{
  "n_head": 6,
  "head_dim": 32,
  "activation": "tanh_gelu",
  "qk_norm": false,
  "init_std_qkv": 0.0298,
  "init_std_up": 0.0298,
  "dataset": "wikipedia_en"
}
Each number is 128 + 24 x the weight over its row's rms, rounded and kept within 0 to 255. Layers, rows and columns count from 0. Numbers have three digits each. The size before them is the row's rms in percent of the matrix's.

# up: layer 16 MLP up, 768x192, rms 0.179, rows 194-322, columns 96-143
# down: layer 16 MLP down (transposed), 768x192, rms 0.193, rows 194-321, columns 96-143
up194 096:144137133078129108119129109141139149097120144120100117118107093116121108132135127146119076156109135122177148150144109164127100107172124128123157
down194 096:157097127140117165107164146129111138139162154149109118131125172134137116148076123080111115190140115051101106105115161148133131174164118143128117
up195 101:117139137124165121146121080138110119112171148106153167121162138130149102184146119128140099106195133107142099091119143185116130100160131118125117
down195 103:152100140107112124144155131152125133134121086155136084164134093097119142130128144127157119156119110146125143113100139086152125131123121100095131
up196 090:093108099129105139131131099120116105087164149112152135137097165131108108113179128154108125128092094116124144125134132160110145112089115133122131
down196 090:147148120115114136140126165133114090117147106122097130082197133102103138143110116147145177176121080123146112132129152151089127104113112114102182
up197 091:132122126141118102089123118153142170147096134088162133138134124136114105175091161082115101158132133134134081084182085144130131120135171119117116
down197 094:156183103133161159136165149115136126114148164120136154104132147117128141113117087112114111165112155123121127098093125101136141102100125123096129
up198 096:079149120133128170145121118098138123098141139141100125130122144132153132171089111146158106095156131101107133158167210140115098096127129134125137
down198 097:129146142143139131101070117153122122150145112122118137136104107142149119141143142108118139195134131125082127135134101153138137141081138159110112
up199 097:159139137107123190081141127131125103126149085107131150128119111114129114146116118165123092127132156137187110146109134117150114115096174120125147
down199 094:095160158134126119143091116138163132092147136109124092148161127162159135130167145114099056164131098112094151112131134143115123127138122142129145
up200 096:103095091116096147162105124114155136080122158107099107115094096167150142113138109062129147132122103103140144155091144161146132106161097131115140
down200 086:122131142136077167164128078155122125120116165134142126158116156136137112126135128126133108160099179147141119085158184133131171152131104125138116
up201 099:155122104161121087145142138158108102109161115142135088122128120096135096147115106074088078122133097118154143147131116133159139140139109095149129
down201 097:147106108159090121146141167152141162111147141126109122139130091128097147115087127165130140100169180113126128152158122103129109084132112155189111
up202 102:120132153097137124091137108162152112142108121129142104122065127152130141151177110168119108128135090132138125132152197143143174139140175126167083
down202 107:109164105094142126136106125173148107121143117099120092137129118104100108187129130174173129168137149097124112085139132127112133100143119132165099
up203 108:139149126122116150122106142124123126094103153111156140140172101139146142127123121130092161130111164151105105106119116146183140135090138108138073
down203 108:108113098128113073139141156113163134156066106134135154150153135121153127158132109136165101116123148124131143120113112120157142142181126187156151
up204 097:156124114107143100103084124094151108111112173156126121099143128164085141086129166150143095102075124140127155155106117125103151100155121166141135
down204 109:105133124130138138142105079152100131122173086107149128128176141138118150153103150147112103139168094127116124128118130128162142104150030095182108
up205 104:153100122166151133115125154109108126146126134131137142143136087108139122131144075122116189136102098132120124156087158147089158140153164164111094
down205 103:079119129124115083128114154119151182109087138076102163144180143149090142159099141128175089075138152113094134079153127115143127107156105122127137
up206 101:109140128113082098148144130152146088127116148102160109115123123113144125085154148130127139132133114130113118101158140083119097076120160110161164
down206 100:136113127086166117090126128140101169119134133121106081119128127138103115133134149089125119127127126128117160171138162107154122220172074132143127
up207 096:147115127115119113133139136156112113155135157129116080120153168106101095116117139126172127171133097150177135100128125139130132102148114165126114
down207 087:086121124130126128178074105101136157127135133166117154122138121129119123146145106116144135125143144105152092193144122110118142117153143087145137
up208 101:131126118150131070104123148109119156107136115065118148096100110171114126169129082108159101136144148105173134119152128146104113153107110151131120
down208 095:121163178114113125155146090130103120118144180111103138134105168091113135112126144139135158152151111093109095117140143082129097109112103112149128
up209 102:131120092143133097166122146082117132107067115057169114158133189138136163125140129136153114129113159120121149142108160134103110103122147121126133
down209 093:140134081117155112133160102130116132132111109104145112114106119149142143095137107106119156189131144070105175140135115098096076060126140114131113
up210 099:141082115149122141110123163147159094055142148119152166142171146103150163132150130143130106131120157119111119094101106104126118122160155158128164
down210 098:095108152122147124104130116118116147099129131104156133148109110119145115125093154137143135161137135186184154139114127122121110124100124093127111
up211 102:145090123143138166132104104103108113152123161161133130111118148136134174223148122152126134080108138127105159097097093118139113129088135159110163
down211 095:142144127120084117115127099135158092134152126119125163171150097145139061131104103132147119093115164111138102107120155143175135150113080119141096
up212 093:102120139124118135125123132131094128135123140137114132126114070130106161183131133144141126135089114135138148150136114134091109134098125094146133
down212 088:112116125127161140156129118129162122120107089123096122132103138085130132107136118105153102155132140109122151169125101113097145114120120159119093
up213 101:125141134139120065089136165101155102137092141111115105138112175135136133108138139134121147137166082087202112138162098125114119157106141103120070
down213 105:163156145132103098079152139140117130119128145127085137129148102147127077149126153152100125107169134150151136150157131114137123140161151129139185
up214 100:130129156126100147142116112122128108142170115121134156146092107113193145129080136133115136109098131134092132112140132129134112154146138157112127
down214 099:133165168114146117150146137129118113099131105107108130157170122109117112168169141143121108105079090114123128102113147102119134124109128115171179
up215 096:105132129114150156102119149134106100136078110128152121129137106096140090131152137097173108145132129150114149149096105117135124141108125095158140
down215 095:133106147169169067122124155115180129125148125132134103094144093127110163139130129100057176117097095136119130113094086138117126096134121115118139
up216 103:132113144138168106132125125085141131146122137100145136118122156170125121143169118128150161131186140142149147116118124126150147132179128114122104
down216 106:132161134120121151129153154147155159123111119114138129154103114163108168140132130182136131134106155108143131148075125124144122118127125174162099
up217 115:150144171142101132134057131123107128144151110146116126099085180144131137178122119148151131111171124117114136126149141124172097129112114140141095
down217 122:156139127138129093120129153114122134143101118188122153158109169126156130106104144123134133173186156141132145150124142097121125141139158159124137
up218 104:164091132104117130120116088080087141172120157141145143138119124159107123125080127132122093098116144109160114138146146168094144126102192106115114
down218 105:140112138128105132119125148110147127151148130163147149111119158086122168077100122133092123174134157159101120133129148112145108119092206108100148
up219 098:096150116145121127108178116087106103115135098111143144117153112143132120132135137161192094138151137116144092096156170115144135099186118146120171
down219 096:138090156125112131124125118170124144163156150152109133114115112162130100117145159135135170146111140137109133153134120132103090129130117125135101
up220 096:132067150117115136167115130103107110125135180108105139109154098142109139166138083135090137082121128097165102101151171163144107136192145164111150
down220 100:191144118123156091127133120155133123124129126118132130157159056170129110181161134113140097108105126155114102118126122161143157109120125140167129
up221 100:153154157140152107091105165059152126094146133130134108077122104120176128139143152109174110151126145157115090110116121138161130124181141147120152
down221 100:085119128153107152128119158133140156121162125124079120125128135063138150125129097143098129112138152081152130112105133128089055102118138163127143
up222 095:184162139099120063101097145098152085104137129123118148150134102084104126144100132124095106147144168145081128126144128121164119113112130123108159
down222 090:123134148119119133092130148185115132163116131132146122073135114147124132133147139127162191116072095103153128097115100152097128119091131129092106
up223 115:108149066139124148134128126108145143123104104100079143150137116139140167134118151121134109156157162114137152153174119160126111088102106149108103
down223 101:127100083200145125142126102120137124133098120099062129123122129128150132127114140132170113166140153161159135168129139129166111102089107139117103
up224 104:097144120121133164167091106136121090129121120107095098113139174235088126136108110122160105120116110133121119113164134141145163134099152110111141
down224 099:109100123168104125106115129172110153075112113159140111119136145132134087138092087114169152115131122112128093142111163130162131111150151128082148
up225 099:155088134119168153125138171137132088125137114088132128137096128147110193117117212095159094124186111104136121146136088156118103127114176160151096
down225 110:098120120134096129160147114112151153100125206114102100123157136106135129102124128129104130145089131122091112135123175103125139148143166120156139
up226 098:138123103104126162108149127142130131133078169179142115119119117130135119147112128099130130126080195124140147147127151116098148098136138134110120
down226 104:158095177091111146115154147099092100116184147146134164146131157151110147136155135124081138152102071085130148151163130130125135126120133090161114
up227 101:156142144138106158104147136090144140143163125095115092112141128117129155123152093103110104118115109123146108104144114150128138103142111098106112
down227 110:109150142171109137132122112149081158099108114134109177136103154139128142135151144090138133115134129133117137102117163160080115177113148095151149
up228 107:160105130117094107099140136142138104086130161097163127127125144118160124150120167101134157101160142118081111149155139103154127154106123117118142
down228 109:126101112100136114113138139135116121099152123163162132123101150140152126077095121125141174136136088115107107123108117089159124168140104126128162
up229 093:119151141104175152174128101105105123079134161116109127125102129101124110153151118142177119093131113127124157098100141080143131107133120084135113
down229 090:150115094145101106134105157187128158167110127123145127129119110120126125150113127116093119142113151137121132110130120138121158155125052148133111
up230 095:173136131159152099102125157128132085084105160118118132123142103092098123109203124103127134136106119115152140147132139093170138092185126140133135
down230 089:085154172093102103137137143155109080149090096164137172148144123137147121114179101153130081150115095133130122097124139139115097165108196126121103
up231 099:091111119137076162195085174082106135115099123122119120109135120096152136103133138166135133117163124128116141167145125118127106145124097129144099
down231 106:109107133124178166172126139167121109103122127149128118099120121154128130125109084079110154105117153121117101068103097165138111087104149091097141
up232 099:146158070100141118124103120100112142121140077094145147094153108175123106129159128135113095134137120110158106103136117126134130116109144142078142
down232 100:086139153154120137135105134125115095122222112112169133170121111135133131130093149082122162123129143113106154166133145163137156156133140128119144
up233 105:143099108154151161187115163137165115184130091147118179114114104119146113101134068127140103115155148119119135129153092098150137146129160199164109
down233 104:187108091124138115117142092161108146131122103138124093139104152078130151101090121152103161164127122149082168178102107141080097141089123097159115
up234 102:113151113124078165122138158128132134076147126113131137136143119097145092150144141119117126134133181110108095130122128152207139114168112114132148
down234 105:150122172115113121124136114114092097150143124168145132137117134142153149144081121135154144123115087134156079156144134125157156119077135124120178
up235 096:133051118115139105133095101162119160091136061146115109138167139098126141112142126152114100136104143122123090134135138162117170152137092124100138
down235 098:117143113174154127138140133112138111134128144131122137112078093163137132149116100099102133122182101134128105137156135086124075143143137153128166
up236 099:158099149144125105142116144115114113155087140099119094134159144108137097133124147130125161095143159149099120144095114167143108133115141115120101
down236 105:121108129104122150107150062142142101110126179114081105158122152128117121126086124139148104089131071152171106093126156106118110121132100110134136
up237 109:131127082142190135090104087094094098109117183141132117120152127105123100152140161117090131091141136141125121145104150157134083122143129174143155
down237 102:185094152158115091151131131118122171112152099099162175123075133130101210136120113124133139107115109159123119123161163130117120132118175126119130
up238 098:115134138159132149140137094072151157142122122132152112143182134152137102131126128117176113088161110150143117122144184132073144151084155124128120
down238 097:142141133139146094126104157143095169090113120147102104101129172103125143154159118149123111127143155105119143122112117148097144095164140143131152
up239 101:140144117160147094128126159189123106094147130084131140105104119112111087135152108116100113136122163137142138153124079068159121136141112171110108
down239 098:124148124139133144154143096149105128115107108130162126111178122146118144146108156122114157136125139077092133103143137111109055123194127120148150
up240 104:110105131108125115108113119109100115100121163097104100112078120137140125159147130150146152118082125112136109100139127127129082097149135153108167
down240 103:097145125150122136091137113110151143111109110123141126162126120161149154120164112162117110156140119157139143129106128078127090126143127133121114
up241 102:141137110107130073132108143138123106154128088152106131134082106095090120137164145110108128132116102158099126139103113079134148080100128132110123
down241 104:148124112143072147120144101116140140129132138160151120094139140110112146150117080127157123139133118140167143135172126153142109166100150178139140
up242 096:097116139108099135150110127117140108103083146121198138113121126141181137162132143138139126119120130078120137156113184124088124123154130153125173
down242 091:146129159171185127158106128136110154141123161172102112134154098114125137128115148126080149155113157155169161140114094119132104106101137094130079
up243 094:113122108140140124109126145119111071154121177147136132120167187142135127129111123131137149145110109112155105121128147158131130110102073126179130
down243 104:113135090172151132154138103147147142095131100105150125143147118135136170111162143141131133141135181152105081094116083071131138131147119145090121
up244 102:090172139169119137134120161123116148128126112145166096092168120118177152094097119151150125080142140131110143107157100103108121115093143139153107
down244 097:154101147127109091136130080096129075146156114103139127165085114115121146167157134113149134066120108125112138138124131096125112156124117124152084
up245 103:135144117119090130148111125118124123112143169157124101155116137120163073117166070160122116141138159178145062160123137152147099140157142111115098
down245 101:114151155082115121135107150176131139152156116122130093156135124187164139123117137104098112162122114145139113108093166083113120153139129133132105
up246 102:111142111134136130150074165126137103109140128113091151154121080123150112099145150117114157118096146133141072123107150109151099081121150180115161
down246 109:129123146126201157146123160099112145138129169115117132127084113132098171141156120153168111144147131153132095117146123106123140116119142126086136
up247 097:164138127183143146122139157134093099096127098101124135137169082117130161140131084159152148123156187152098103131083120102114130106138157094127111
down247 099:104138140122150155147116144076161144157112135113126116110117182097149125151130140134091115080112089144186157131100151138164102116110092136074148
up248 098:094150133127123135090091167112148117140176126153112105098133106103160135107112144119129090144156145134120168110093134112149155138118127147146093
down248 091:157074152159157091130122112135132173114102098132137158147126119083084139131130115130132132118108118111132110112126133164104066143110115129146146
up249 101:157145098117139120122150151188157132098126117127119128115166087140105167158106141140147112115144137113143145122127106081137080091167110145148115
down249 102:119126123156124145143099120138100080144154129138107116089144134126175085138150070110132112092120144128127104133141132135110114120139136068167163
up250 099:149161118151114145143160109131166152166115134151144116121126124144146151120135101112102141109113134112090161093165136155166124116121144153178147
down250 103:146121129113116112134180094140112141136095082116118147119142081155128130101135098116144121116148145151130163143099139167107145125101133081103115
up251 098:112117123161107145149104148115138138144120141154145096134086133129187120133135155116115106094162139182072127091120136151105112131148103127147122
down251 099:161129162144105106124128133158150079123113097102139130112134162161143122115101139162125114129095127111169178146164140092136162092115146129124129
up252 111:114119131136113134082136159099127101143139153157106113161162092111170158110123125113093101096111184138076099151082124191126097115093127113099093
down252 112:105140153159133120132143144110124152114141118107113112157118154110116161079130125098154136097181138186144119118126124122102131126129167120101130
up253 104:159063128149110120129086123114097116117043137183094131141125134118093139088121119185102131104138147109109139106134137151141140136106145129155098
down253 096:132137155101126140100139163139152153168117122086159111108126132122112097063120123117144156127180165132157120129137090112140111176100133169126116
up254 098:127054132124129100135164132138121145127152146122148070158156113095140144112158094160122111100156092116112115127123150107112184137091136126127074
down254 096:137106123116129092106132140115107111122135099151126141065129105148138145106104131096114132156135126140100140091129125130187100115124175140164120
up255 098:112147167107156138128143145117123105105110210123129076159171121177132085136159158084142093120158116131164174132113099127095167129111129068101151
down255 091:104092149139127133138136115066104104146117114167070142097088134135116138131140109121090116141083119140065105124120163156112118174144115159112158
up256 094:119095123107123114117159105095147194113134124127158090078130113127151141118142146091150159170139141120141111100131130116149125130168138072151128
down256 098:128142135107134160151151162107091066116121095141125120120108114125146146092113132157111132094140157164115191131114123134113090125077123156113144
up257 093:119125171145157122114150149128138160089135104133129131149095111079123118125135101112170117105117142159105117112079145129141154150115097134113127
down257 098:171118168101156129110111108140134090175121138096119111099110181120099103121124148184121162117148128108124127123128122126139105100148104154153097
up258 099:129097144094126084133123120084145146149103090111105102115163152110118115156138153146120100110139160120174157121121101137130116093129130111121150
down258 110:112111149182127151124057093150110133153112092119112133145125146176112143123062110156116119117129152152068122100089102128135144106130135100154134
up259 103:131145123124112112097137113162117062115146151164115157157128111132135132137134152139160144148147157113120136102127148084139124121116170128172095
down259 098:123125139123086138137140121117159155115091104132102146146158145137149137156138162123139101160126124112133106090128106111162171152136130130144161
up260 103:103139164166097113141144153112151124173144121110154112122112134097137130171112169096115166123124109164116117147093132128091158138090133163109133
down260 107:167124123121143159131158135151127164145138105094132106149157081129136116113105129154124122145147100135162145158153092184098150166107138149122136
up261 099:106124091145130139116128145116099130140110118120129115099147139156143130129106135112116138099105116127134175096129132128104159129129113181131123
down261 104:140116111156156111109100124078125136069108123140137092152145122108152126121153166081100147143145151147148102075112119172162126077145111163148096
up262 111:129128141133153122187137119169121121144129152143104124127139125103098113134123123133105146119148113184128133118117139081188148126094133094121119
down262 112:100135101134095113128129124138110104159138125123090095090152128121085129173094086121133121137134102150129127168119150166126152152132099099107125
up263 101:153123170114156086143153124096107140105130132117118046138106166124140134114142117166132157105135149162157133133121112102121134121137154129097182
down263 103:162148146139124143125107130127128097086094142119140159105138139118128148115143120128184144097110197122106146119147171130134126086133155152094117
up264 095:158098149071080148136153169115137130099139148116124150112128096096154116134125164098101082164106110132106126135112148141130082135142081125123100
down264 095:073143179153134155105160137109096194124124153100116145119133140157139156120127128115158160177143149108092151117131106106165167131118124078121141
up265 101:144152154147145095141170079130129118102113096112163110118139140130091117138124144161155109116100096136105126114104103134092117107160098144125116
down265 120:168167140161091144129115106160174130099130081170099084114110122109142165127124107177078114112149169115117102150139093104110110102122178157111161
up266 105:154156141140103155159137168104160127133142091150098122129141130143112133194136148134112152129117163150146133078132140161142133115131147126143152
down266 110:163078122129119127130114095182141163155097086081147123121095103112112110116131130146140162130130132130109126081134103142123094166117118112096095
up267 098:128112139104149136134134157123136107106113136151158135085123104133131127109137146123142111161164112134136130139137132162153166120129156089131112
down267 088:153136088142113096098134116111088154155124152090107131139117152118106133167114121145125118164116117132092116096150167148087124148131106155139128
up268 095:147101136124104141140115083153133160167155140137113113131176094094178113119141129142179151143119126130118184129156120180129127131110138110152172
down268 094:090109082129148071122096157148130128162129110133171127141155146110089105099113151122148150079111149131148122098134133099136113116120105112139133
up269 104:072117145135145159097134152127138113119086165153077137114148161139107143104161120129120127114132111095122133109155098129123128093099172127098158
down269 102:142084133089173149144130124126131122135092172137086154132127146115125121114180135085149152074105143149115135132128098148095147147135125149126072
up270 098:102159110115132158116179101143116142093120156077151128108116158173146096096139126159140126127152138113096163138129096130133110143090165129172175
down270 095:118090128106142136138142134114132093125148125102119115157163154124105131129125155094125096185136156132123114123150152161142170124141148101091112
up271 096:154083145131128140122115137104158141088145127132137127121122139174098147110095140129138113114165127166145107143129140121135125134105163148159092
down271 096:100122117157095118148164090108128105132104153101095099171122112113106116102060150151128141110099095091125113128147130123129147101145126160167146
up272 097:148117144174117117121141152123102133118077151131146158140122145133162140126114141173188091125183157110098150112124128114127146105145155145129083
down272 100:116130111146121120104114113135104102126132124139124135132119123145139121077055117150163117055110083105136111157136138165148124177129106110118164
up273 101:098123165105147132105133118127103092124093108128122130155138144186141123177134095116127125121137169130144127098137126132090109084162128143105143
down273 100:136105105130136108136129089109128122138173088096114156110174132127077121148083152168138130119097117117124115152158119124103099150129138105149132
up274 093:157123119114092175111166144109102116118156176135137095134107150098126124151137141155124135118168122143107135116160114154137129147131165111140121
down274 092:133096128116153102133112148161157159124135163147115112106104155141111123123135140136116152077126158109077133100098148095111131112157164098133118
up275 092:118131119139124128112131075110102086133142103128106159100116156144119163130109111144124115130093106108116136128109152156149126111152105115159110
down275 086:143141152169117128112130168147148137133081118090118098135135126130102086139152138129156117162129133114091123128128159124128150100105136115118127
up276 104:106123165113107128114098120165116115091075114144119167126099122141128120112148131117096133138115118083122120159151131128130104120171113136125090
down276 093:154165139128143111105155072069121166117126146121135094137141144157154118161123127157103090147129121146102138090102161109101179132140152098099136
up277 099:107121104181098138150154130147142144109133089123166126150108126142121165124148130196111123110123150128143125157151125118108114144148184104129179
down277 098:118127136127172091167131106080140119145119053094184178114116150087076101134134113084127117136139158107099135111101131138118141098106116140119093
up278 100:107120147167150115118129128087127138124085090074139145081135128124093148114159141158130194119147123115133146165127184150094164127123135114140164
down278 091:133090092104120108119120133129109119117124135110130132136079113168198079162124117095108121177111131127153143099116134127156100137094130145133105
up279 097:131092105114167123099134138136171163132110146151125134121068095152151146123146162088122121173091102069119120099119111172123138135158119130165095
down279 090:111146137127128105142141152112086119130106111127103094100159137033134139133125111158141117154135189126129118118144130137131118139091137119103148
up280 102:097154144127104111121138112165078098143115119129131085127123110136173135115129132131065129070162093121126076136109143134121124159153193097152143
down280 109:153114124116094115136139115120150064169127123149129114130158170109191146151127122147116084129128111094088120090100096151180150126163125163147113
up281 098:094130149154122128111124150168166141157138128086116130117086133117109143152145137132134115132108109145084126166080118118167113138094122082120132
down281 094:131093091129095114131092122109100150139127131183106127147092131126113135063132145158144109123121115142135098107136150116151152149148142137139150
up282 089:083091120126121078147131140142093118138135134125122170124109100130187119161113092140156154109123097149098146157122131135124144140151139112116159
down282 096:166122150150123157116163113097136149083128130179108098094125145143125092122149139095127117120148123091145088144110171135113148135138123109141155
up283 094:138066116092111151114123132134149100141108079168132105134144155115127099114163152181150135130118140126150122119118151168112092124130106137141172
down283 103:137132124131144122116112169121114145120056124199137115140130118095099107129147149163123167115119116071164112132103096162141150154117075136149130
up284 089:170133127119148143138169148111109124102123142150130115155183139134157130124121109124207115096128127124156134157128114124160082102133141171144172
down284 097:117129131111135124097085102066136130138096124099104106135119073168091111129161142157125145172101162163117136122119122110141102140131118142159118
up285 103:125141131180112133133117113101134133177129147070140093132117091134111106137116082126109117103096152130124204131100145133104127085149093153134092
down285 100:120124121129080053151119116122095145075130158132149153121151148105125108139115098112191113171167139175167130138113098134124104183112160136085127
up286 092:100141095120143115106129142133136139103147159157127104127126158139125114156127127094146123125146162125110141130154140163138112117119097149105139
down286 089:126145095136165154104129100122124119133149114144120144121136119095117130100140164123127138145106162169128116102101127123118117161163100165135117
up287 097:109114125146107144145156113150124122105179121097149116105111119139118150139154134133099144120081153107128147102099156093135180154114105085104157
down287 098:079166154155107129135098167134124126122109114151154127151128128138153115123167112130112141117181132188126153100146091125150091085112151130133094
up288 096:124147142161130139094097166154153137121101093114124171121143140126106139138139144122142108133112107138123151143136132179111058130141157140131134
down288 100:139152092135129139178158166113102120155126139157113118093143114081145153091083117147135155106134132126089127117153127128157133104108153147082144
up289 103:137086095153123143101097104180131122114172148115130187094145140142177137122132112150101113115125124150126125098135140161147126123136101141124146
down289 105:165096177110146118069155111119091102125083101128122123086152142156113139099150142165125157106136140159176100130156115097139109113152171102121132
up290 100:071138128139082124128113088139131128091142062151143128112146138115175128168143134153156132130137101133128172124146095142122139139145128111157122
down290 095:143122141062144182124138161082142100193119168104123129116110110152106135109109147101117116182125178093111088111131173087142126119109153139126107
up291 101:172113132113094100134089080127139113164097153152140099117143116122146103101103105104158099141167137167160128116093130148147129141167144133095151
down291 087:108121124124143176154135133174150103124124135110133127132128121135123161176149123136116135201110153132107142130140117071095147119084133104078125
up292 106:086173121112138118095117128126136137153111128108110154119141120137162152125142144112118102137092110148146146122181173142123105114173142151132102
down292 115:152115123063145157107128111125117099134132111159152150143120135119100151107097127154093087124120125168091124101165162087099096102162116062126131
up293 100:096137136134166138106138127125148147091157116118119107123108127193109122122119149127125097114107126139123139121142104102147164130125151127094115
down293 102:126145127129125109137122104166123117115113122148116135112091130172106147123109134152169110116102161118132135111132147085134136139127130118105200
up294 093:130094183127141115100173137133124126108078091105131106110138124102155130134118109149153133118091056109124119114069132139126128124144186127124156
down294 092:132156110154140144158095121104151166163129170113127103086093168153101127127158104122138132109173150143142102155143110139131184132087104145150110
up295 091:114088117144147117135146101137142130114136124150146172139139129122134125160136104133123077103107135152143123127114060103145140148097145108197122
down295 096:118128142111142171100127113066146133127128125092146121156119102191109117129082121096158133092162112127101129146137127152130106114145093142114148
up296 110:139097154160125115103121121137149151136111139118139134128115131106143141098135156169137081059113163165137152132093128104108128116129104106139113
down296 105:143133098131132121132087128133119125147163152138096160159118140158115139065121111164174085126130095141094127137137102116132106107114102141176142
up297 099:147125178102108083142146119097137167099146123138117175108139110126147153114143134139133112137108119130155124132147102146155150133113172105128140
down297 099:128157125119158152094085164102102096096106128098127138115041125156145112171124132121151143115118122125116130083118136094113138140145156134099118
up298 110:094126127098174126151151169143101140168116182132122097106142159133135104101132110111148154118112129120101111143118108112175098098111196099145139
down298 100:139153080139151138093112125116127123139127118096122118118133170151078137144126142109113119067144104144154054138119118203101117175142087094129131
up299 105:168191164128111160139168155124133120128138116155105153109170091156113158130120139153111110084124118097137124139131156104106136137142158080124091
down299 108:135153105182104127175165125148152149081156181140143159145137175141130148107092154078149106158079138132107145165131163125127104161090115123143112
up300 095:134117120171170119176091108101098123120142144144158161091174078129117118123132130127111130107136151145116134149084125128110164119175160127111166
down300 103:090155109062093143143155140142157112136110127133123135174093124113149111143121163126114120104129086133155106138179144096114091155127141157153118
up301 093:109135154130148130141144169101136142095183143143165135131148106144151078184106149108138086143105102102130145097173133135133132158149142111162118
down301 092:147175117092087143130129159146116102117079112148119153094157113164147096085126122136132135127107122113124170139115082125151132114163130160140105
up302 096:129151086131129109110148117082065115147150096113141166159111125136133137174133123141139091127109102124100115148121115107122107153127130129114132
down302 098:095090155132154093144075144133139115105109075133163088164149135132139165155134142086085156160154122137116059115122158147110137119131128153104131
up303 109:111140138163112142124108107180088112106126092142142158149094157138124125100135165127103120112120148147148157148094169104134171091132117107125126
down303 105:138109158130120149142120118139187141138131131125148116126098113103124140126136119122129128138101168163099094104132069152109154150101124111116157
up304 099:121111078160133146128073162117115113120139123151131117139130139136119102127098133152146148139127085087167132193099151129152130098102135124164118
down304 101:160131146102123121099117136163165113140146129133125200132164153115104098174138090084175132132145132125119144099142135122111145146111120131171131
up305 102:117113140117126147155139175159138070147167128112122115100102097133109117125134161117147148126147144112142154166120144114116152157144086139146101
down305 096:171171141199143144109122148121162137115087096125127146151168141094103169157098115128159145107078116139139151119149108123081108122167136136139100
up306 111:112146145084120076108090161117153144163119129109111112097140103115090075152104146110154135116138147161078136093150156122124121140142133106146083
down306 105:145152150139134160126118135126139147087139101152139099134142153130148209138105106151127123097133134145189126110111168116106110157102125132082097
up307 099:133148157126130082106144124086131146128122117111158173144122129093186121143114118147086094084101163159132134160165076081121090140114136165154078
down307 104:154102110147131117136144085111116126106115125079133117083130110156166145103140136106132151095092143109105127118168117129112148168164110075135106
up308 099:121089119110141129110113159057153121095161144135126085144106160114138139156141067107164120155129120121118164125114161125168147079132156121144132
down308 090:112071137098126101110141102127125116155118142119131127107159104106088134127117153151099136144139145146144119115172055123102146134102151145113116
up309 097:132123122131116130170137125130095144148151139124125161078153117110141115135142112176135089131141128146128122115149131120101124149156104100136131
down309 102:170094148175160128162120150120139110120142122117129090154124145117183116122114092093118151169137140126113161122134092108166125147144134092120149
up310 095:095114132163157132079125054141119114130132136149154080094162140150115157125165119122135125145129161133155109091124139069114146103123107132173108
down310 104:115124112158106146139131127106129163164126151063108112112136156082109090114078065122095140145117114095127129139136163101135094127142116110085139
up311 101:182123106160123149130138158148113132125132148120126144139095144117089165148145127154124096115144138122107122133097148065127142172119104145134099
down311 094:158125112116148108135126128111106148108102133131135128088090166115172108090138127108152152087111114130144100113136118147072118138146136117116128
up312 096:164136137182089131151128143129085130179170152085141131150144160120164103155140083150118114101132140124120134136132107123102136138121110113125107
down312 097:088150120085152128129121139130122130094118139099082153109128143141107134139133162160114130144180129117132130151169115123148132137132147096151141
up313 094:172140132135155142086126131154106119141129118091114117127153134136114111113109091146078138132131152145154144158121140132155117156139145138121187
down313 093:138160113117079156118137103119162097121140140133152109098126130146161168150116126173128113157114180152143144092138184138136104158146114133082086
up314 102:112123110083108145173099106099136170139110146113097079160109140144148127115131122118118169082096126179121088091114193087092132151145128184157129
down314 105:099071132143112126131130109160105136106129148149129143092101103127130120165144133135070133089153109113154112140145118118131107153149185123128175
up315 099:123104085137069121130151132100128173121148128126119129098118092103137142140142135162126126142155119150087137132150136128114128143134117103072092
down315 096:178127112150154102168127126180123058128122148160131145120149141180133133123135117151128121119109102139130091145143132154095083109135125179104147
up316 102:116117116133123116139096126109092129137156089137155112119119089144163111122145087130111099134099123118069162136132156137149139117100125146127141
down316 106:107129159122090145143144147091118068098074089118124126127104113104193124102144103122134146109135120163136133115144149127058140167138144156106111
up317 100:072090145150124115131122111124132151142117106143143112113133107123110090143070098095104135126134114089118083143127164117120147110114151167140129
down317 095:067152116115125114131088103139121083098167149144124113163164090135135143097143121114126125108146097132089140138135170064120117104149138153095112
up318 109:119081161099130129061114098109095106090131109093124118089150102142136148173138100124126098100143124127166120115124132153126123137152166104106148
down318 104:121176107142134124125155143167120144118068132146144112167126105120142146139103134153133086157143114141113139123150167102106130147149152130152163
up319 111:130127156161134140095124093086120131126157092127128136135146072115137128120123116090125120106123113093120155130082128125111128143155176161155158
down319 099:115129121126060145148127115153133150092162099130155136068153128135127122157088136122103150108097143093144154126135099120118138154124108084141142
up320 100:139097129141101129174154153108134144109145166082150138113104113107156155150139098135157115128151126144100098142128110108136120155116108102144124
down320 106:145159135097119139085104136120158139147145082114129115146108104139116118097162121130130155088123121103099162144133122128065171148112100123132114
up321 091:119130131128126143138131140102098112124126134124112191130165133155131114132133128116131147078094097145095145135178153114132123095139137110140124
down321 096:138122148105139128152126118151143118135099167173093157138129154134134133127133152119105126179117106107133116136123094095128159158111126118087123
up322 101:158130127144131157172129132089084156114107173147107108107108131137116143130116186102154142150148112162117124149120158137110157120137146120130135